python train.py --n_kv_head=4 --norm="rmsnorm" --positions="rope" --lr_head=0.00855 --dataset="wikipedia_en"
Each number is 50 + 15 x the weight over its row's rms, rounded and kept within 0 to 99. Layers, rows and columns count from 0. The size before them is the row's rms in percent of the matrix's.

# gate: layer 2 MLP gate, 256x128, rms 0.183, rows 142-176, columns 0-63
# up: layer 2 MLP up, 256x128, rms 0.192, rows 142-176, columns 0-63
# down: layer 2 MLP down (transposed), 256x128, rms 0.158, rows 142-176, columns 0-63
gate142 093:74 64 60 67 39 32 49 64 61 66 40 62 64 24 69 49 66 55 59 56 43 56 70 37 50 53 64 33 23 54 68 66 21 64 28 54 25 47 27 51 55 48 61 29 28 59 58 40 21 48 56 53 77 07 41 58 54 46 29 39 50 46 60 38
up142 091:81 59 48 50 38 32 51 56 52 58 38 54 71 41 59 50 51 32 34 59 71 67 54 68 51 77 67 51 27 61 60 24 38 30 48 41 46 37 37 46 40 15 61 43 50 59 54 41 66 52 32 60 53 18 38 41 86 55 62 53 57 34 66 31
down142 093:47 08 57 48 47 47 31 43 45 33 57 46 48 49 26 59 61 62 49 50 61 41 41 94 79 36 50 59 67 46 35 46 65 61 49 71 30 70 62 50 30 58 53 80 61 47 55 58 28 67 47 47 27 59 62 66 37 45 54 33 20 36 67 68
gate143 091:45 36 63 46 67 40 53 52 39 45 31 74 22 31 73 70 58 32 39 34 52 45 65 46 41 30 54 43 28 53 59 00 19 54 47 28 45 30 43 48 58 60 42 28 42 15 52 54 51 31 46 53 48 32 54 79 40 70 53 54 56 27 63 49
up143 086:27 72 49 48 44 66 54 40 52 38 61 32 34 48 30 52 61 57 22 48 48 43 37 77 65 52 32 36 44 56 51 82 36 51 78 47 57 50 41 60 57 55 41 56 64 45 65 28 53 71 37 53 24 52 46 94 57 19 24 40 40 79 21 50
down143 077:73 57 39 15 28 54 66 46 49 64 33 46 61 64 81 60 54 67 60 46 49 27 75 27 48 35 46 78 32 57 55 50 44 40 50 74 54 35 29 34 47 51 48 45 68 09 32 52 71 45 53 60 57 53 23 46 53 65 55 43 57 36 41 37
gate144 097:47 67 30 45 54 70 58 64 57 41 53 51 27 81 53 47 36 63 93 41 47 65 30 25 53 58 71 40 20 35 59 32 39 59 53 62 27 56 34 61 71 70 39 26 36 69 70 52 48 47 53 64 52 46 53 35 55 61 59 48 67 28 46 78
up144 090:62 38 62 39 60 35 42 36 63 61 39 38 54 22 48 35 67 11 33 66 49 45 50 77 51 38 43 44 68 35 45 70 75 62 40 32 67 45 59 53 26 42 38 58 55 48 23 40 54 55 40 35 37 43 63 50 28 69 44 55 52 68 51 28
down144 095:60 45 67 45 00 28 77 56 36 70 35 52 41 59 80 40 73 58 64 40 59 43 35 54 79 24 35 26 38 45 75 33 36 29 30 71 55 54 43 65 61 71 55 48 57 47 45 76 63 56 42 60 58 69 37 58 47 55 43 48 26 65 48 42
gate145 100:40 37 31 40 49 46 45 13 53 46 38 66 53 81 75 61 63 30 60 56 39 52 38 44 45 54 57 70 39 57 65 36 72 38 65 35 82 64 56 43 48 49 79 28 45 51 44 36 61 37 50 58 34 63 53 70 72 86 47 32 39 73 51 39
up145 108:66 34 50 39 41 62 37 48 59 48 50 46 59 33 53 38 56 56 39 39 53 31 55 51 35 75 50 64 47 54 38 62 33 47 52 40 57 63 59 66 72 32 63 45 54 66 48 60 64 68 53 21 38 40 69 26 38 33 21 44 34 47 86 35
down145 097:58 57 68 71 52 52 72 63 44 70 50 58 37 66 64 34 46 43 56 46 70 53 52 66 59 85 60 40 54 28 46 71 63 47 35 46 59 31 39 85 56 54 57 64 46 49 24 46 44 30 33 48 66 42 42 72 54 70 51 62 48 47 22 45
gate146 096:62 46 77 46 25 48 57 64 44 54 66 43 59 56 36 48 28 20 43 57 53 58 32 39 34 45 41 30 77 67 47 72 38 13 66 33 59 43 55 50 47 70 53 39 36 74 30 60 62 42 51 58 62 50 28 62 65 29 58 34 65 26 51 11
up146 106:63 56 34 13 45 57 52 43 58 55 65 51 51 43 58 37 26 44 52 46 39 37 52 39 52 81 72 49 63 55 64 36 28 29 49 50 71 47 36 54 49 49 77 77 75 55 71 18 60 60 64 48 48 47 52 50 84 44 39 77 25 25 41 83
down146 100:47 34 35 39 33 62 61 50 47 55 12 13 55 35 31 42 53 73 29 17 38 66 61 38 66 46 15 58 35 34 27 40 35 68 72 48 67 65 34 29 76 44 46 66 31 37 26 51 37 60 42 51 52 53 25 73 36 46 67 60 58 47 36 23
gate147 094:35 23 55 68 63 36 65 26 45 39 54 58 51 68 64 51 63 17 71 40 57 34 19 62 51 39 57 68 56 45 41 42 04 35 54 31 33 53 33 40 61 42 43 47 34 20 99 60 69 54 58 28 37 45 67 68 57 51 41 64 48 62 41 61
up147 099:48 44 70 66 45 43 42 23 65 67 42 56 50 39 51 62 24 49 49 56 65 57 19 48 47 44 75 72 31 38 43 40 36 68 40 30 49 14 43 72 61 43 02 47 39 48 46 58 45 57 48 20 46 68 47 18 51 66 86 61 72 74 48 65
down147 093:57 23 46 27 25 38 50 62 58 67 10 43 32 34 60 61 66 27 55 59 50 33 55 43 66 28 40 43 42 57 48 73 45 44 45 76 53 65 22 43 61 46 52 61 59 38 58 47 52 72 06 74 57 64 43 52 34 45 59 50 47 43 29 35
gate148 090:46 34 34 80 49 69 65 42 54 54 29 42 70 68 50 71 51 35 30 61 58 59 53 37 56 63 52 50 49 66 58 45 48 37 45 39 59 61 55 67 59 39 26 12 40 44 27 54 64 34 69 28 59 58 48 90 61 50 71 51 56 63 58 41
up148 095:62 50 60 43 33 59 46 62 43 36 52 57 38 47 72 26 54 29 52 38 49 47 46 45 55 51 59 54 49 60 64 58 42 34 51 52 55 59 46 58 36 63 59 79 52 75 44 77 32 49 30 45 19 53 59 12 37 36 29 45 08 46 29 72
down148 075:50 29 54 41 50 43 55 30 49 75 64 49 51 45 39 41 38 79 38 52 34 72 63 62 34 62 36 71 61 68 72 58 55 55 41 34 42 71 84 65 57 44 57 15 49 50 43 06 50 33 91 52 53 51 33 72 45 68 54 50 57 67 38 34
gate149 099:35 33 62 58 58 76 28 52 26 34 55 41 47 83 45 32 35 55 45 47 66 51 53 53 58 21 38 63 36 27 20 54 52 53 87 27 62 28 39 47 33 71 68 64 52 49 47 41 48 32 39 69 68 48 78 63 36 82 60 37 43 58 42 58
up149 087:38 48 59 47 25 48 44 28 45 40 47 50 36 61 58 54 54 37 41 47 24 35 46 23 60 38 45 72 34 34 19 65 35 73 39 26 58 17 37 56 38 61 32 27 76 48 46 59 36 37 42 65 31 54 41 39 57 73 65 45 52 50 26 49
down149 093:52 53 30 83 26 21 48 47 57 29 55 43 43 55 46 85 52 52 59 27 67 67 58 94 26 60 70 64 53 44 43 45 59 58 37 74 36 75 63 51 45 53 37 37 38 64 48 35 48 49 54 65 33 51 65 65 39 52 39 39 55 62 52 83
gate150 100:52 56 50 33 77 66 58 42 48 74 53 65 43 46 36 21 38 91 08 31 55 55 39 59 47 50 48 55 43 64 44 41 52 25 79 33 61 28 62 72 51 60 32 21 51 49 81 48 57 21 63 45 50 70 50 65 66 37 21 60 06 44 28 42
up150 106:30 52 61 16 50 39 43 47 53 61 45 56 64 66 28 39 55 88 68 33 63 54 61 36 42 54 44 33 54 42 57 48 36 31 54 63 72 36 93 49 43 60 64 31 25 28 47 28 61 40 68 21 65 47 53 40 37 47 38 33 72 59 55 47
down150 104:53 55 64 34 53 34 47 51 27 56 70 48 38 46 64 59 52 56 59 52 43 48 40 28 32 65 65 83 43 20 48 59 60 55 24 84 86 38 69 84 48 60 40 62 64 45 44 60 64 54 30 66 73 51 37 70 39 51 47 33 69 54 40 46
gate151 090:26 27 70 58 56 44 55 48 50 25 77 30 63 43 51 55 60 21 69 70 53 62 32 40 23 80 34 30 39 05 64 76 72 38 81 40 71 57 60 52 50 43 05 42 54 72 42 23 72 37 49 37 58 48 35 49 31 67 38 68 51 54 35 46
up151 082:95 66 35 40 37 41 75 48 43 64 35 68 58 60 44 39 59 24 35 43 52 34 38 68 46 64 73 38 44 70 45 62 78 61 31 61 34 50 60 44 55 50 66 52 30 44 45 53 60 52 76 60 31 35 67 60 47 15 49 51 66 56 39 35
down151 092:55 22 50 34 49 57 30 56 60 49 49 46 30 24 35 48 57 42 77 54 67 58 48 35 58 56 35 68 42 70 77 61 28 55 28 46 55 42 54 51 61 49 58 20 90 49 67 47 44 47 63 65 85 61 66 57 40 61 56 52 35 60 44 60
gate152 108:34 20 77 48 61 46 80 42 58 47 88 54 42 75 61 52 46 62 43 65 35 50 28 60 47 78 67 70 54 80 28 43 45 54 49 24 26 44 35 42 41 65 50 43 58 78 40 59 44 66 34 40 36 65 54 45 51 40 55 47 62 42 46 80
up152 112:66 60 38 48 43 56 40 38 45 47 39 60 85 70 60 23 24 52 74 22 40 71 30 43 47 55 56 47 24 57 61 41 38 69 37 52 69 59 37 50 34 34 41 79 63 27 43 51 52 67 60 20 28 60 39 74 53 37 60 44 38 17 71 66
down152 098:60 43 26 49 17 44 55 47 40 40 12 33 43 44 41 33 87 36 74 52 42 47 46 49 55 53 32 62 38 40 55 40 54 32 37 48 39 51 44 54 75 41 79 64 39 54 42 53 52 56 48 48 57 61 60 65 62 63 58 48 38 75 39 23
gate153 099:71 16 78 35 40 50 45 26 53 34 52 69 53 39 62 46 13 33 78 41 42 45 39 72 52 54 65 47 62 40 86 45 17 71 51 57 45 27 43 56 46 45 38 66 70 64 25 61 50 43 51 64 51 52 51 41 54 58 51 41 37 81 56 31
up153 114:43 81 24 54 51 86 66 67 52 58 33 40 60 45 47 28 72 50 33 64 48 57 64 69 54 66 45 65 42 40 59 86 56 62 74 62 53 56 37 40 54 62 79 42 58 44 47 86 31 28 52 33 52 52 49 63 53 43 62 54 71 50 21 35
down153 097:61 35 46 80 64 51 45 23 53 61 41 50 57 27 31 48 49 53 21 35 80 38 63 43 57 42 40 50 22 88 76 28 51 45 42 00 66 57 47 28 62 48 75 12 68 42 41 34 39 42 47 65 60 41 57 63 29 50 41 48 47 40 59 65
gate154 103:55 46 39 53 44 46 51 29 51 42 67 53 28 50 54 29 39 72 48 26 53 63 36 43 42 45 88 62 71 44 53 50 43 53 35 43 31 46 50 78 70 69 50 60 18 56 39 57 45 73 48 42 51 52 63 82 17 41 47 22 55 50 43 61
up154 100:75 79 72 74 52 73 38 66 59 44 50 60 52 37 41 69 32 81 43 75 65 41 58 49 49 52 67 32 45 61 71 66 67 58 37 16 23 50 53 65 46 56 51 68 55 39 40 51 30 56 27 44 45 35 65 44 59 38 58 56 61 51 37 32
down154 101:43 52 65 31 75 62 72 62 62 69 41 33 55 45 40 41 47 40 51 27 52 66 09 31 62 63 56 58 27 41 71 42 37 42 58 44 52 34 34 57 55 62 50 56 47 59 52 59 70 58 72 60 62 28 65 43 37 51 21 49 82 48 43 36
gate155 092:59 55 61 48 57 42 63 38 49 61 39 34 34 69 37 21 81 73 71 47 72 52 34 55 49 50 29 35 35 50 64 75 74 50 54 51 75 53 51 74 59 70 63 42 40 69 66 53 66 55 44 64 44 41 38 49 66 31 20 39 33 36 47 61
up155 097:67 45 53 40 43 44 39 56 55 48 51 58 85 48 40 57 61 35 48 34 29 64 75 46 69 61 74 49 54 56 49 53 27 65 47 34 33 58 44 64 30 55 68 51 55 59 28 54 38 57 42 43 38 55 36 55 23 00 57 56 32 44 42 32
down155 107:56 56 35 57 34 64 57 39 74 65 37 29 66 50 67 34 59 19 59 66 64 57 55 50 43 53 20 56 68 53 46 51 46 46 75 50 29 09 33 45 59 65 72 27 54 43 35 49 31 49 51 44 45 35 50 78 88 71 61 81 52 59 48 65
gate156 089:43 21 33 46 54 57 39 50 61 56 58 17 33 55 56 46 55 58 57 28 25 34 54 55 58 44 41 51 33 33 30 43 54 67 58 47 53 52 45 53 61 33 19 58 72 46 62 34 69 40 57 35 35 46 69 50 43 48 57 32 35 38 65 35
up156 089:43 51 45 62 99 71 35 53 25 61 37 82 56 34 73 29 61 45 31 78 00 48 61 56 64 46 46 50 30 74 41 51 50 66 47 50 70 52 68 42 58 37 45 46 58 31 50 90 61 56 41 53 54 54 43 61 62 32 50 56 31 54 44 37
down156 085:64 52 41 56 33 32 53 56 57 39 48 74 44 74 64 70 57 84 29 32 61 48 51 86 67 41 39 32 39 45 74 70 64 50 67 51 35 54 35 59 33 24 39 60 20 43 47 39 63 44 64 50 81 70 36 51 47 48 31 36 46 56 31 31
gate157 096:48 61 84 60 72 61 59 61 47 66 34 41 63 50 45 30 44 76 43 35 27 36 63 58 39 45 48 43 50 15 48 55 49 52 67 60 41 41 62 67 47 58 44 44 31 77 36 45 86 73 58 64 21 38 37 62 64 67 36 22 64 38 32 48
up157 099:57 55 53 81 60 35 42 50 29 42 94 48 70 65 44 52 44 54 22 76 59 62 50 43 44 34 43 58 20 57 62 52 48 60 34 80 36 26 38 29 50 45 70 47 56 46 40 46 47 48 59 69 66 45 60 31 46 72 63 70 31 67 55 65
down157 082:82 54 69 39 55 44 70 56 58 61 48 51 51 69 42 61 61 68 29 44 52 48 31 46 56 40 44 70 57 65 53 63 84 46 62 78 53 36 60 47 21 51 46 28 49 65 49 31 57 53 67 44 52 70 59 40 72 54 39 39 32 49 41 59
gate158 099:57 51 55 40 57 54 50 63 71 64 55 58 47 76 77 48 27 70 54 56 51 46 52 57 24 52 44 71 53 53 50 35 36 46 23 70 54 29 52 50 18 62 61 78 52 45 73 65 45 47 35 43 40 25 69 59 42 71 61 39 83 24 38 86
up158 097:28 47 64 66 60 16 72 28 37 44 61 49 44 44 56 45 59 33 58 30 39 44 50 40 19 64 44 80 41 36 46 27 34 42 39 43 96 50 50 57 48 45 31 18 49 75 34 33 30 67 51 63 31 56 64 65 52 54 53 62 51 58 61 58
down158 107:32 24 71 43 77 57 51 57 57 57 47 54 70 54 38 46 53 42 41 75 45 70 47 56 26 46 57 48 52 32 57 44 49 53 46 34 42 53 40 48 40 46 15 71 51 80 38 58 46 27 53 62 63 47 29 89 25 36 25 40 43 69 68 36
gate159 102:74 42 55 39 36 45 49 48 57 60 77 35 55 38 42 45 61 41 42 44 59 26 44 34 59 59 52 43 18 54 40 39 64 42 51 76 43 39 54 41 50 48 46 43 27 75 37 65 23 45 62 90 56 55 50 56 30 25 57 73 64 55 58 45
up159 102:11 38 49 25 46 75 28 63 48 59 31 41 44 55 53 21 24 23 70 76 50 52 29 35 35 43 61 57 43 61 38 73 56 36 66 42 54 49 29 36 52 37 40 59 56 31 54 44 58 39 49 25 46 45 64 52 57 57 53 62 38 74 30 36
down159 097:36 20 51 38 65 44 49 24 54 40 53 63 29 40 38 24 21 27 33 76 60 36 41 46 57 38 38 38 54 23 66 56 46 67 54 47 49 37 47 52 48 38 71 37 58 46 55 17 49 64 56 35 61 41 38 56 55 66 67 38 53 62 61 45
gate160 104:43 72 59 58 56 59 43 36 59 46 54 46 62 59 54 62 26 88 54 49 25 52 29 53 55 53 59 21 61 44 15 67 60 71 46 58 53 46 54 63 45 70 62 42 61 62 66 48 38 27 52 42 58 76 32 60 58 33 57 39 41 40 73 24
up160 102:51 52 50 45 59 71 44 42 56 47 49 70 37 95 32 74 27 65 59 68 37 31 47 79 57 41 69 69 99 32 31 49 60 34 40 45 51 55 41 73 20 60 64 45 58 74 59 50 33 30 51 66 55 61 35 64 37 46 47 55 48 54 57 48
down160 108:18 57 57 70 38 40 53 42 56 46 34 52 83 75 76 65 26 34 74 36 31 56 57 44 61 40 64 63 57 32 51 44 66 68 24 49 43 66 57 54 36 58 64 70 65 67 61 32 50 53 36 40 48 35 27 45 43 35 62 37 50 58 48 37
gate161 098:76 59 37 38 44 82 59 42 41 27 51 39 60 48 36 53 31 51 57 65 55 51 33 67 58 60 43 51 55 59 71 57 52 48 63 41 54 56 27 62 64 28 36 57 43 71 60 59 66 61 38 40 43 20 28 42 23 36 28 49 11 53 67 50
up161 115:59 63 29 42 57 26 66 76 55 46 43 50 70 52 70 51 60 57 63 47 18 51 48 36 30 08 58 62 66 61 51 61 30 53 73 37 63 69 47 18 56 37 45 39 53 45 29 43 34 50 45 51 69 48 42 56 49 32 45 30 36 49 48 39
down161 107:78 40 58 46 25 51 59 18 25 34 71 69 52 64 44 31 53 39 59 40 69 55 40 38 36 71 40 45 31 82 48 52 42 69 44 46 42 30 60 62 42 52 47 39 58 46 40 22 42 46 48 38 33 56 58 96 17 42 83 53 46 24 57 68
gate162 098:76 41 75 35 70 51 44 69 26 28 49 33 52 64 66 62 32 84 83 45 41 53 48 59 55 48 70 58 50 48 53 39 48 45 32 48 60 56 39 48 66 54 64 59 62 59 24 51 38 72 31 36 28 55 67 60 34 29 63 14 28 00 62 25
up162 102:32 57 21 18 43 38 67 16 57 60 38 53 60 61 40 35 71 30 01 40 50 49 48 52 60 45 37 43 77 59 36 57 78 52 62 35 75 48 56 50 52 46 23 43 60 58 61 61 77 27 61 80 51 20 55 49 25 60 79 77 59 70 39 62
down162 090:48 54 83 72 36 55 71 66 69 79 57 67 26 51 50 51 56 45 67 55 64 74 38 52 57 40 40 27 27 62 70 47 71 55 33 70 75 43 42 36 50 10 53 54 29 60 48 52 68 40 45 20 39 51 34 82 33 76 31 53 46 32 32 57
gate163 103:72 61 56 40 39 35 43 62 71 59 76 22 68 73 39 37 45 55 49 50 39 40 44 67 53 47 48 24 51 45 71 41 54 52 30 39 52 41 44 61 39 80 36 45 51 51 48 40 23 38 64 50 51 51 73 50 63 79 73 70 48 72 63 39
up163 102:66 35 56 53 27 61 26 84 48 63 33 46 66 56 26 71 63 60 36 54 56 64 56 23 47 50 44 37 75 44 71 40 45 34 31 49 59 66 75 96 37 52 30 40 42 41 67 66 56 57 40 51 89 38 73 60 54 48 49 60 22 58 43 86
down163 109:26 44 66 49 56 18 39 26 73 43 50 50 58 52 62 35 38 59 25 60 34 61 54 60 33 38 33 54 49 47 56 38 56 33 49 60 60 64 44 53 41 66 43 34 35 58 64 26 58 30 56 39 37 26 68 58 29 58 56 33 30 69 64 67
gate164 101:44 37 71 73 58 56 49 68 50 55 41 47 55 50 64 45 75 67 49 49 40 62 39 49 67 13 47 51 37 69 28 64 27 53 56 32 55 40 44 58 34 34 62 36 39 56 52 37 54 14 43 44 73 56 29 54 38 84 33 48 47 68 56 38
up164 115:54 41 59 62 73 59 39 39 49 63 30 54 19 77 40 37 74 62 62 66 35 74 43 33 39 11 42 35 38 71 57 48 52 76 53 35 37 49 51 58 54 57 61 55 45 47 50 57 64 49 32 82 57 51 17 43 22 48 33 32 32 66 46 33
down164 118:56 39 62 53 41 55 58 30 48 44 41 52 30 46 54 40 48 59 56 64 40 46 28 61 51 44 54 41 39 28 67 20 45 54 50 60 69 64 49 38 60 60 54 66 35 58 86 67 75 39 71 42 55 55 46 31 54 49 63 49 68 54 46 27
gate165 097:23 36 40 30 59 67 66 65 30 41 56 64 51 21 57 48 59 45 69 66 46 82 70 30 71 45 30 50 71 59 44 44 38 44 32 57 50 41 43 44 54 56 66 07 43 27 50 61 53 44 76 43 40 47 56 42 72 47 43 50 42 40 37 65
up165 092:10 57 47 61 81 56 70 36 63 33 71 65 49 46 42 54 50 36 63 79 42 46 37 53 44 56 39 36 38 34 46 49 46 64 53 43 54 59 58 38 58 59 39 38 45 61 53 54 64 38 58 47 30 57 58 46 37 36 13 63 62 38 56 64
down165 083:55 77 40 44 72 52 64 46 68 01 65 62 44 47 33 82 22 50 23 48 58 35 31 54 30 57 49 48 54 67 29 59 60 56 48 35 18 50 43 64 41 36 54 61 34 54 49 28 44 41 23 50 56 55 45 22 43 34 48 57 15 27 42 42
gate166 098:43 32 73 25 52 31 77 64 70 44 43 62 66 51 52 58 73 36 69 78 48 45 48 48 56 49 38 31 53 25 45 31 59 38 75 15 35 40 37 75 38 47 36 36 59 62 69 71 56 68 58 45 49 31 35 43 40 69 56 65 47 14 48 10
up166 098:41 70 65 56 58 40 47 35 43 25 29 29 59 23 50 64 62 73 90 76 37 12 42 49 49 73 71 50 66 32 41 60 61 55 62 50 82 56 58 41 65 61 21 44 47 59 53 34 61 46 62 66 67 43 55 57 50 44 76 62 38 56 68 44
down166 103:42 73 76 57 75 29 71 26 72 27 40 39 45 43 48 21 45 58 53 39 32 31 48 42 47 35 57 65 57 49 49 56 32 30 64 54 73 36 54 49 52 59 43 49 36 36 33 30 57 73 62 49 51 56 91 59 37 69 53 74 63 58 42 47
gate167 092:36 64 36 37 16 62 26 44 47 51 48 56 66 74 50 60 14 43 35 63 20 27 63 46 50 73 62 53 49 28 54 57 37 45 75 44 43 23 49 55 40 40 54 63 19 57 51 50 46 60 70 65 44 43 74 38 27 47 46 44 71 61 40 48
up167 096:49 67 42 45 41 56 40 45 48 62 51 57 38 71 58 73 25 64 18 69 45 37 75 35 76 38 59 64 61 38 46 62 23 33 73 62 41 04 43 48 56 52 42 45 40 31 61 30 58 87 60 60 52 53 68 55 27 71 32 56 62 50 47 50
down167 097:28 48 47 55 34 37 53 49 62 47 32 53 59 51 63 47 44 15 73 68 27 46 75 38 31 64 29 40 60 34 27 56 51 54 49 50 29 55 55 48 54 70 45 88 40 38 51 44 33 66 26 58 38 60 65 19 44 69 47 43 51 37 45 48
gate168 104:24 47 39 43 49 70 25 61 51 44 61 51 51 39 71 68 32 58 68 55 41 62 54 55 49 65 73 63 60 49 70 52 56 69 62 69 60 59 47 58 44 64 57 76 51 45 40 78 55 53 43 72 42 45 48 22 84 51 76 70 66 32 15 76
up168 105:21 51 80 73 34 74 20 44 35 54 49 38 35 64 26 49 49 58 61 43 59 51 55 40 33 46 49 20 45 61 49 64 65 37 33 58 52 35 45 46 64 31 20 77 43 39 48 46 55 33 32 38 37 20 58 70 44 43 31 22 49 42 67 44
down168 113:59 51 50 39 51 42 68 44 71 39 58 46 72 56 49 28 68 65 60 64 57 65 29 66 41 64 43 53 56 38 46 45 30 54 22 38 51 42 36 74 56 55 44 36 39 41 42 51 47 80 29 66 35 50 43 76 31 01 48 51 59 44 71 51
gate169 099:55 31 31 58 35 77 35 58 67 40 53 49 75 50 46 30 63 79 43 77 35 48 43 63 53 61 63 74 43 48 70 28 35 35 54 81 23 39 76 63 43 34 48 34 70 72 38 12 52 38 51 47 62 38 65 42 38 37 88 33 53 17 46 71
up169 100:49 29 22 67 54 84 28 47 49 39 46 76 54 61 62 39 46 52 56 51 44 67 28 55 34 27 38 52 63 36 44 73 44 57 49 38 85 36 36 25 45 39 49 65 55 74 44 41 39 70 65 46 62 24 35 73 41 22 38 51 37 71 26 12
down169 099:47 56 34 43 25 47 78 56 41 52 42 37 56 55 42 30 65 33 46 39 37 49 47 58 42 49 29 25 23 49 74 20 57 33 24 41 49 70 54 76 59 33 48 62 68 37 46 34 61 68 17 43 22 58 68 38 58 64 68 44 55 40 55 58
gate170 106:42 51 55 61 45 61 62 36 67 34 72 28 55 45 34 50 65 54 64 63 78 34 68 46 56 60 44 19 36 31 56 38 48 52 24 38 53 39 60 38 56 67 28 24 45 54 33 54 47 71 65 56 27 35 51 33 78 59 62 19 56 70 80 22
up170 122:41 45 49 63 68 64 39 43 25 47 72 43 47 58 30 49 42 69 36 42 75 54 75 42 47 68 63 29 43 24 41 49 53 60 18 30 27 43 69 50 59 62 41 34 42 36 45 44 20 62 45 43 59 48 19 16 48 47 66 29 60 41 48 33
down170 115:27 37 56 68 42 47 69 46 82 48 48 45 45 20 50 36 56 56 50 77 51 44 61 27 57 75 48 56 75 43 56 23 75 55 30 71 59 45 62 54 66 40 48 62 58 44 54 72 30 53 51 36 56 59 54 47 70 51 57 49 62 51 84 56
gate171 099:68 49 20 67 36 53 66 52 47 67 38 51 17 53 63 36 40 68 71 38 72 52 59 72 25 50 38 76 72 57 34 17 51 69 32 60 44 19 43 45 37 83 54 27 57 64 52 62 63 67 47 64 35 21 53 43 78 73 61 55 38 80 45 48
up171 110:61 31 37 52 10 58 34 58 46 14 50 17 15 58 48 44 55 71 44 54 67 57 29 73 60 41 59 16 75 41 57 26 50 40 31 44 64 56 55 41 58 41 35 54 48 12 36 81 58 46 40 47 39 67 50 51 76 38 31 22 51 53 60 46
down171 100:60 45 36 40 46 40 23 25 49 41 60 49 27 74 39 58 29 52 38 43 43 56 36 40 59 41 49 61 62 52 51 47 75 61 33 46 52 72 70 49 49 50 24 61 50 29 52 49 50 48 36 27 56 17 57 68 79 61 51 57 62 39 66 50
gate172 103:70 58 47 32 55 38 60 66 65 55 45 68 61 37 64 45 37 55 44 34 55 41 41 73 35 43 57 59 45 64 24 18 46 72 52 36 18 43 81 42 53 70 54 58 49 24 33 40 65 69 69 42 53 38 54 61 55 48 34 44 53 47 34 56
up172 104:45 26 35 39 55 42 35 42 64 47 59 45 31 77 30 64 61 65 46 60 45 55 45 35 68 67 56 59 72 39 42 51 75 34 36 26 99 46 70 46 53 53 43 53 44 50 58 30 21 52 24 50 47 76 68 41 22 27 34 67 24 63 47 57
down172 106:90 54 58 28 30 58 44 63 16 69 24 68 38 52 68 40 66 67 45 64 56 39 50 57 54 63 55 63 56 55 71 79 56 56 17 48 59 33 51 32 72 34 68 68 41 46 63 42 62 74 71 54 39 63 44 37 45 54 57 40 64 57 25 53
gate173 107:48 28 48 48 66 44 63 70 72 44 35 47 33 44 46 45 46 42 70 31 45 43 57 65 68 62 23 43 49 64 24 60 40 58 52 64 53 60 66 31 47 16 49 56 53 34 85 64 46 59 39 74 58 58 77 63 34 83 37 45 46 81 62 59
up173 100:30 41 47 84 46 69 27 69 33 34 55 55 30 43 53 75 25 57 38 68 34 46 48 46 54 55 49 41 45 34 35 35 61 49 40 48 63 52 60 64 53 26 55 75 49 82 58 67 52 28 44 32 41 43 61 42 33 18 59 52 77 47 43 51
down173 108:59 40 42 60 67 30 78 56 65 49 40 47 35 32 32 43 47 51 67 41 40 59 21 66 50 68 32 66 43 57 45 52 51 55 54 43 37 69 65 59 44 15 48 46 34 66 73 40 34 37 42 56 58 46 44 71 50 67 70 35 39 34 19 39
gate174 098:23 87 80 90 63 38 66 53 72 53 80 51 52 67 79 46 55 61 29 52 52 49 62 53 56 38 67 39 28 51 59 47 53 17 43 42 63 57 50 65 65 67 46 41 40 46 96 70 21 19 29 61 62 56 65 17 45 76 39 63 32 38 36 55
up174 088:19 61 77 54 41 18 70 40 64 39 45 62 56 36 63 55 24 47 46 47 62 56 25 28 72 36 57 44 31 37 39 30 54 47 46 06 75 40 45 55 34 67 37 40 36 54 54 35 44 43 68 56 57 44 48 60 50 45 36 48 57 72 57 33
down174 089:38 34 42 41 41 64 34 34 33 62 41 71 55 44 50 79 13 68 52 32 50 48 63 51 41 46 54 48 84 41 36 27 57 60 21 47 66 72 34 50 54 47 57 78 54 45 39 59 59 47 24 71 36 52 61 54 53 36 42 42 44 56 65 29
gate175 094:55 39 60 58 64 46 58 54 52 41 78 60 39 33 67 70 74 62 59 65 64 17 41 45 58 47 58 62 49 57 68 33 19 80 48 69 10 43 40 38 56 71 27 59 43 22 68 42 40 78 36 66 54 33 47 49 51 79 39 31 72 67 61 56
up175 088:37 67 66 48 65 72 38 30 57 47 29 50 55 43 83 66 49 51 61 43 39 62 45 55 37 39 51 51 47 58 24 49 68 53 89 59 37 64 39 38 39 39 44 86 46 37 40 62 51 47 47 56 30 77 45 58 60 61 49 32 19 36 38 44
down175 092:70 43 49 16 60 68 79 73 41 53 12 52 74 65 42 52 34 40 59 46 31 44 32 53 46 34 47 73 34 72 29 46 25 38 43 64 45 43 24 40 58 55 32 71 50 43 68 44 37 57 53 51 39 46 36 64 60 62 53 52 02 42 41 63
gate176 104:54 43 82 53 47 37 15 23 59 76 67 71 65 56 47 38 57 27 73 41 46 29 40 29 43 50 29 59 38 56 49 54 36 60 63 50 54 73 43 57 39 69 41 68 88 13 39 55 57 39 49 43 37 59 61 70 45 59 47 61 73 73 62 39
up176 095:60 48 34 32 29 93 48 60 73 40 73 58 76 61 53 36 54 42 54 69 29 55 63 57 68 62 48 36 66 45 40 47 55 66 50 78 59 58 31 24 53 58 38 49 37 40 38 09 40 67 47 69 56 67 48 77 21 15 41 46 58 62 30 32
down176 090:44 45 69 45 61 69 45 59 46 82 31 47 51 56 50 48 73 60 55 56 72 62 60 26 68 39 26 64 60 54 48 61 31 70 55 43 78 58 34 41 54 59 55 52 64 52 50 40 49 57 57 60 78 48 64 66 38 71 63 38 80 74 48 44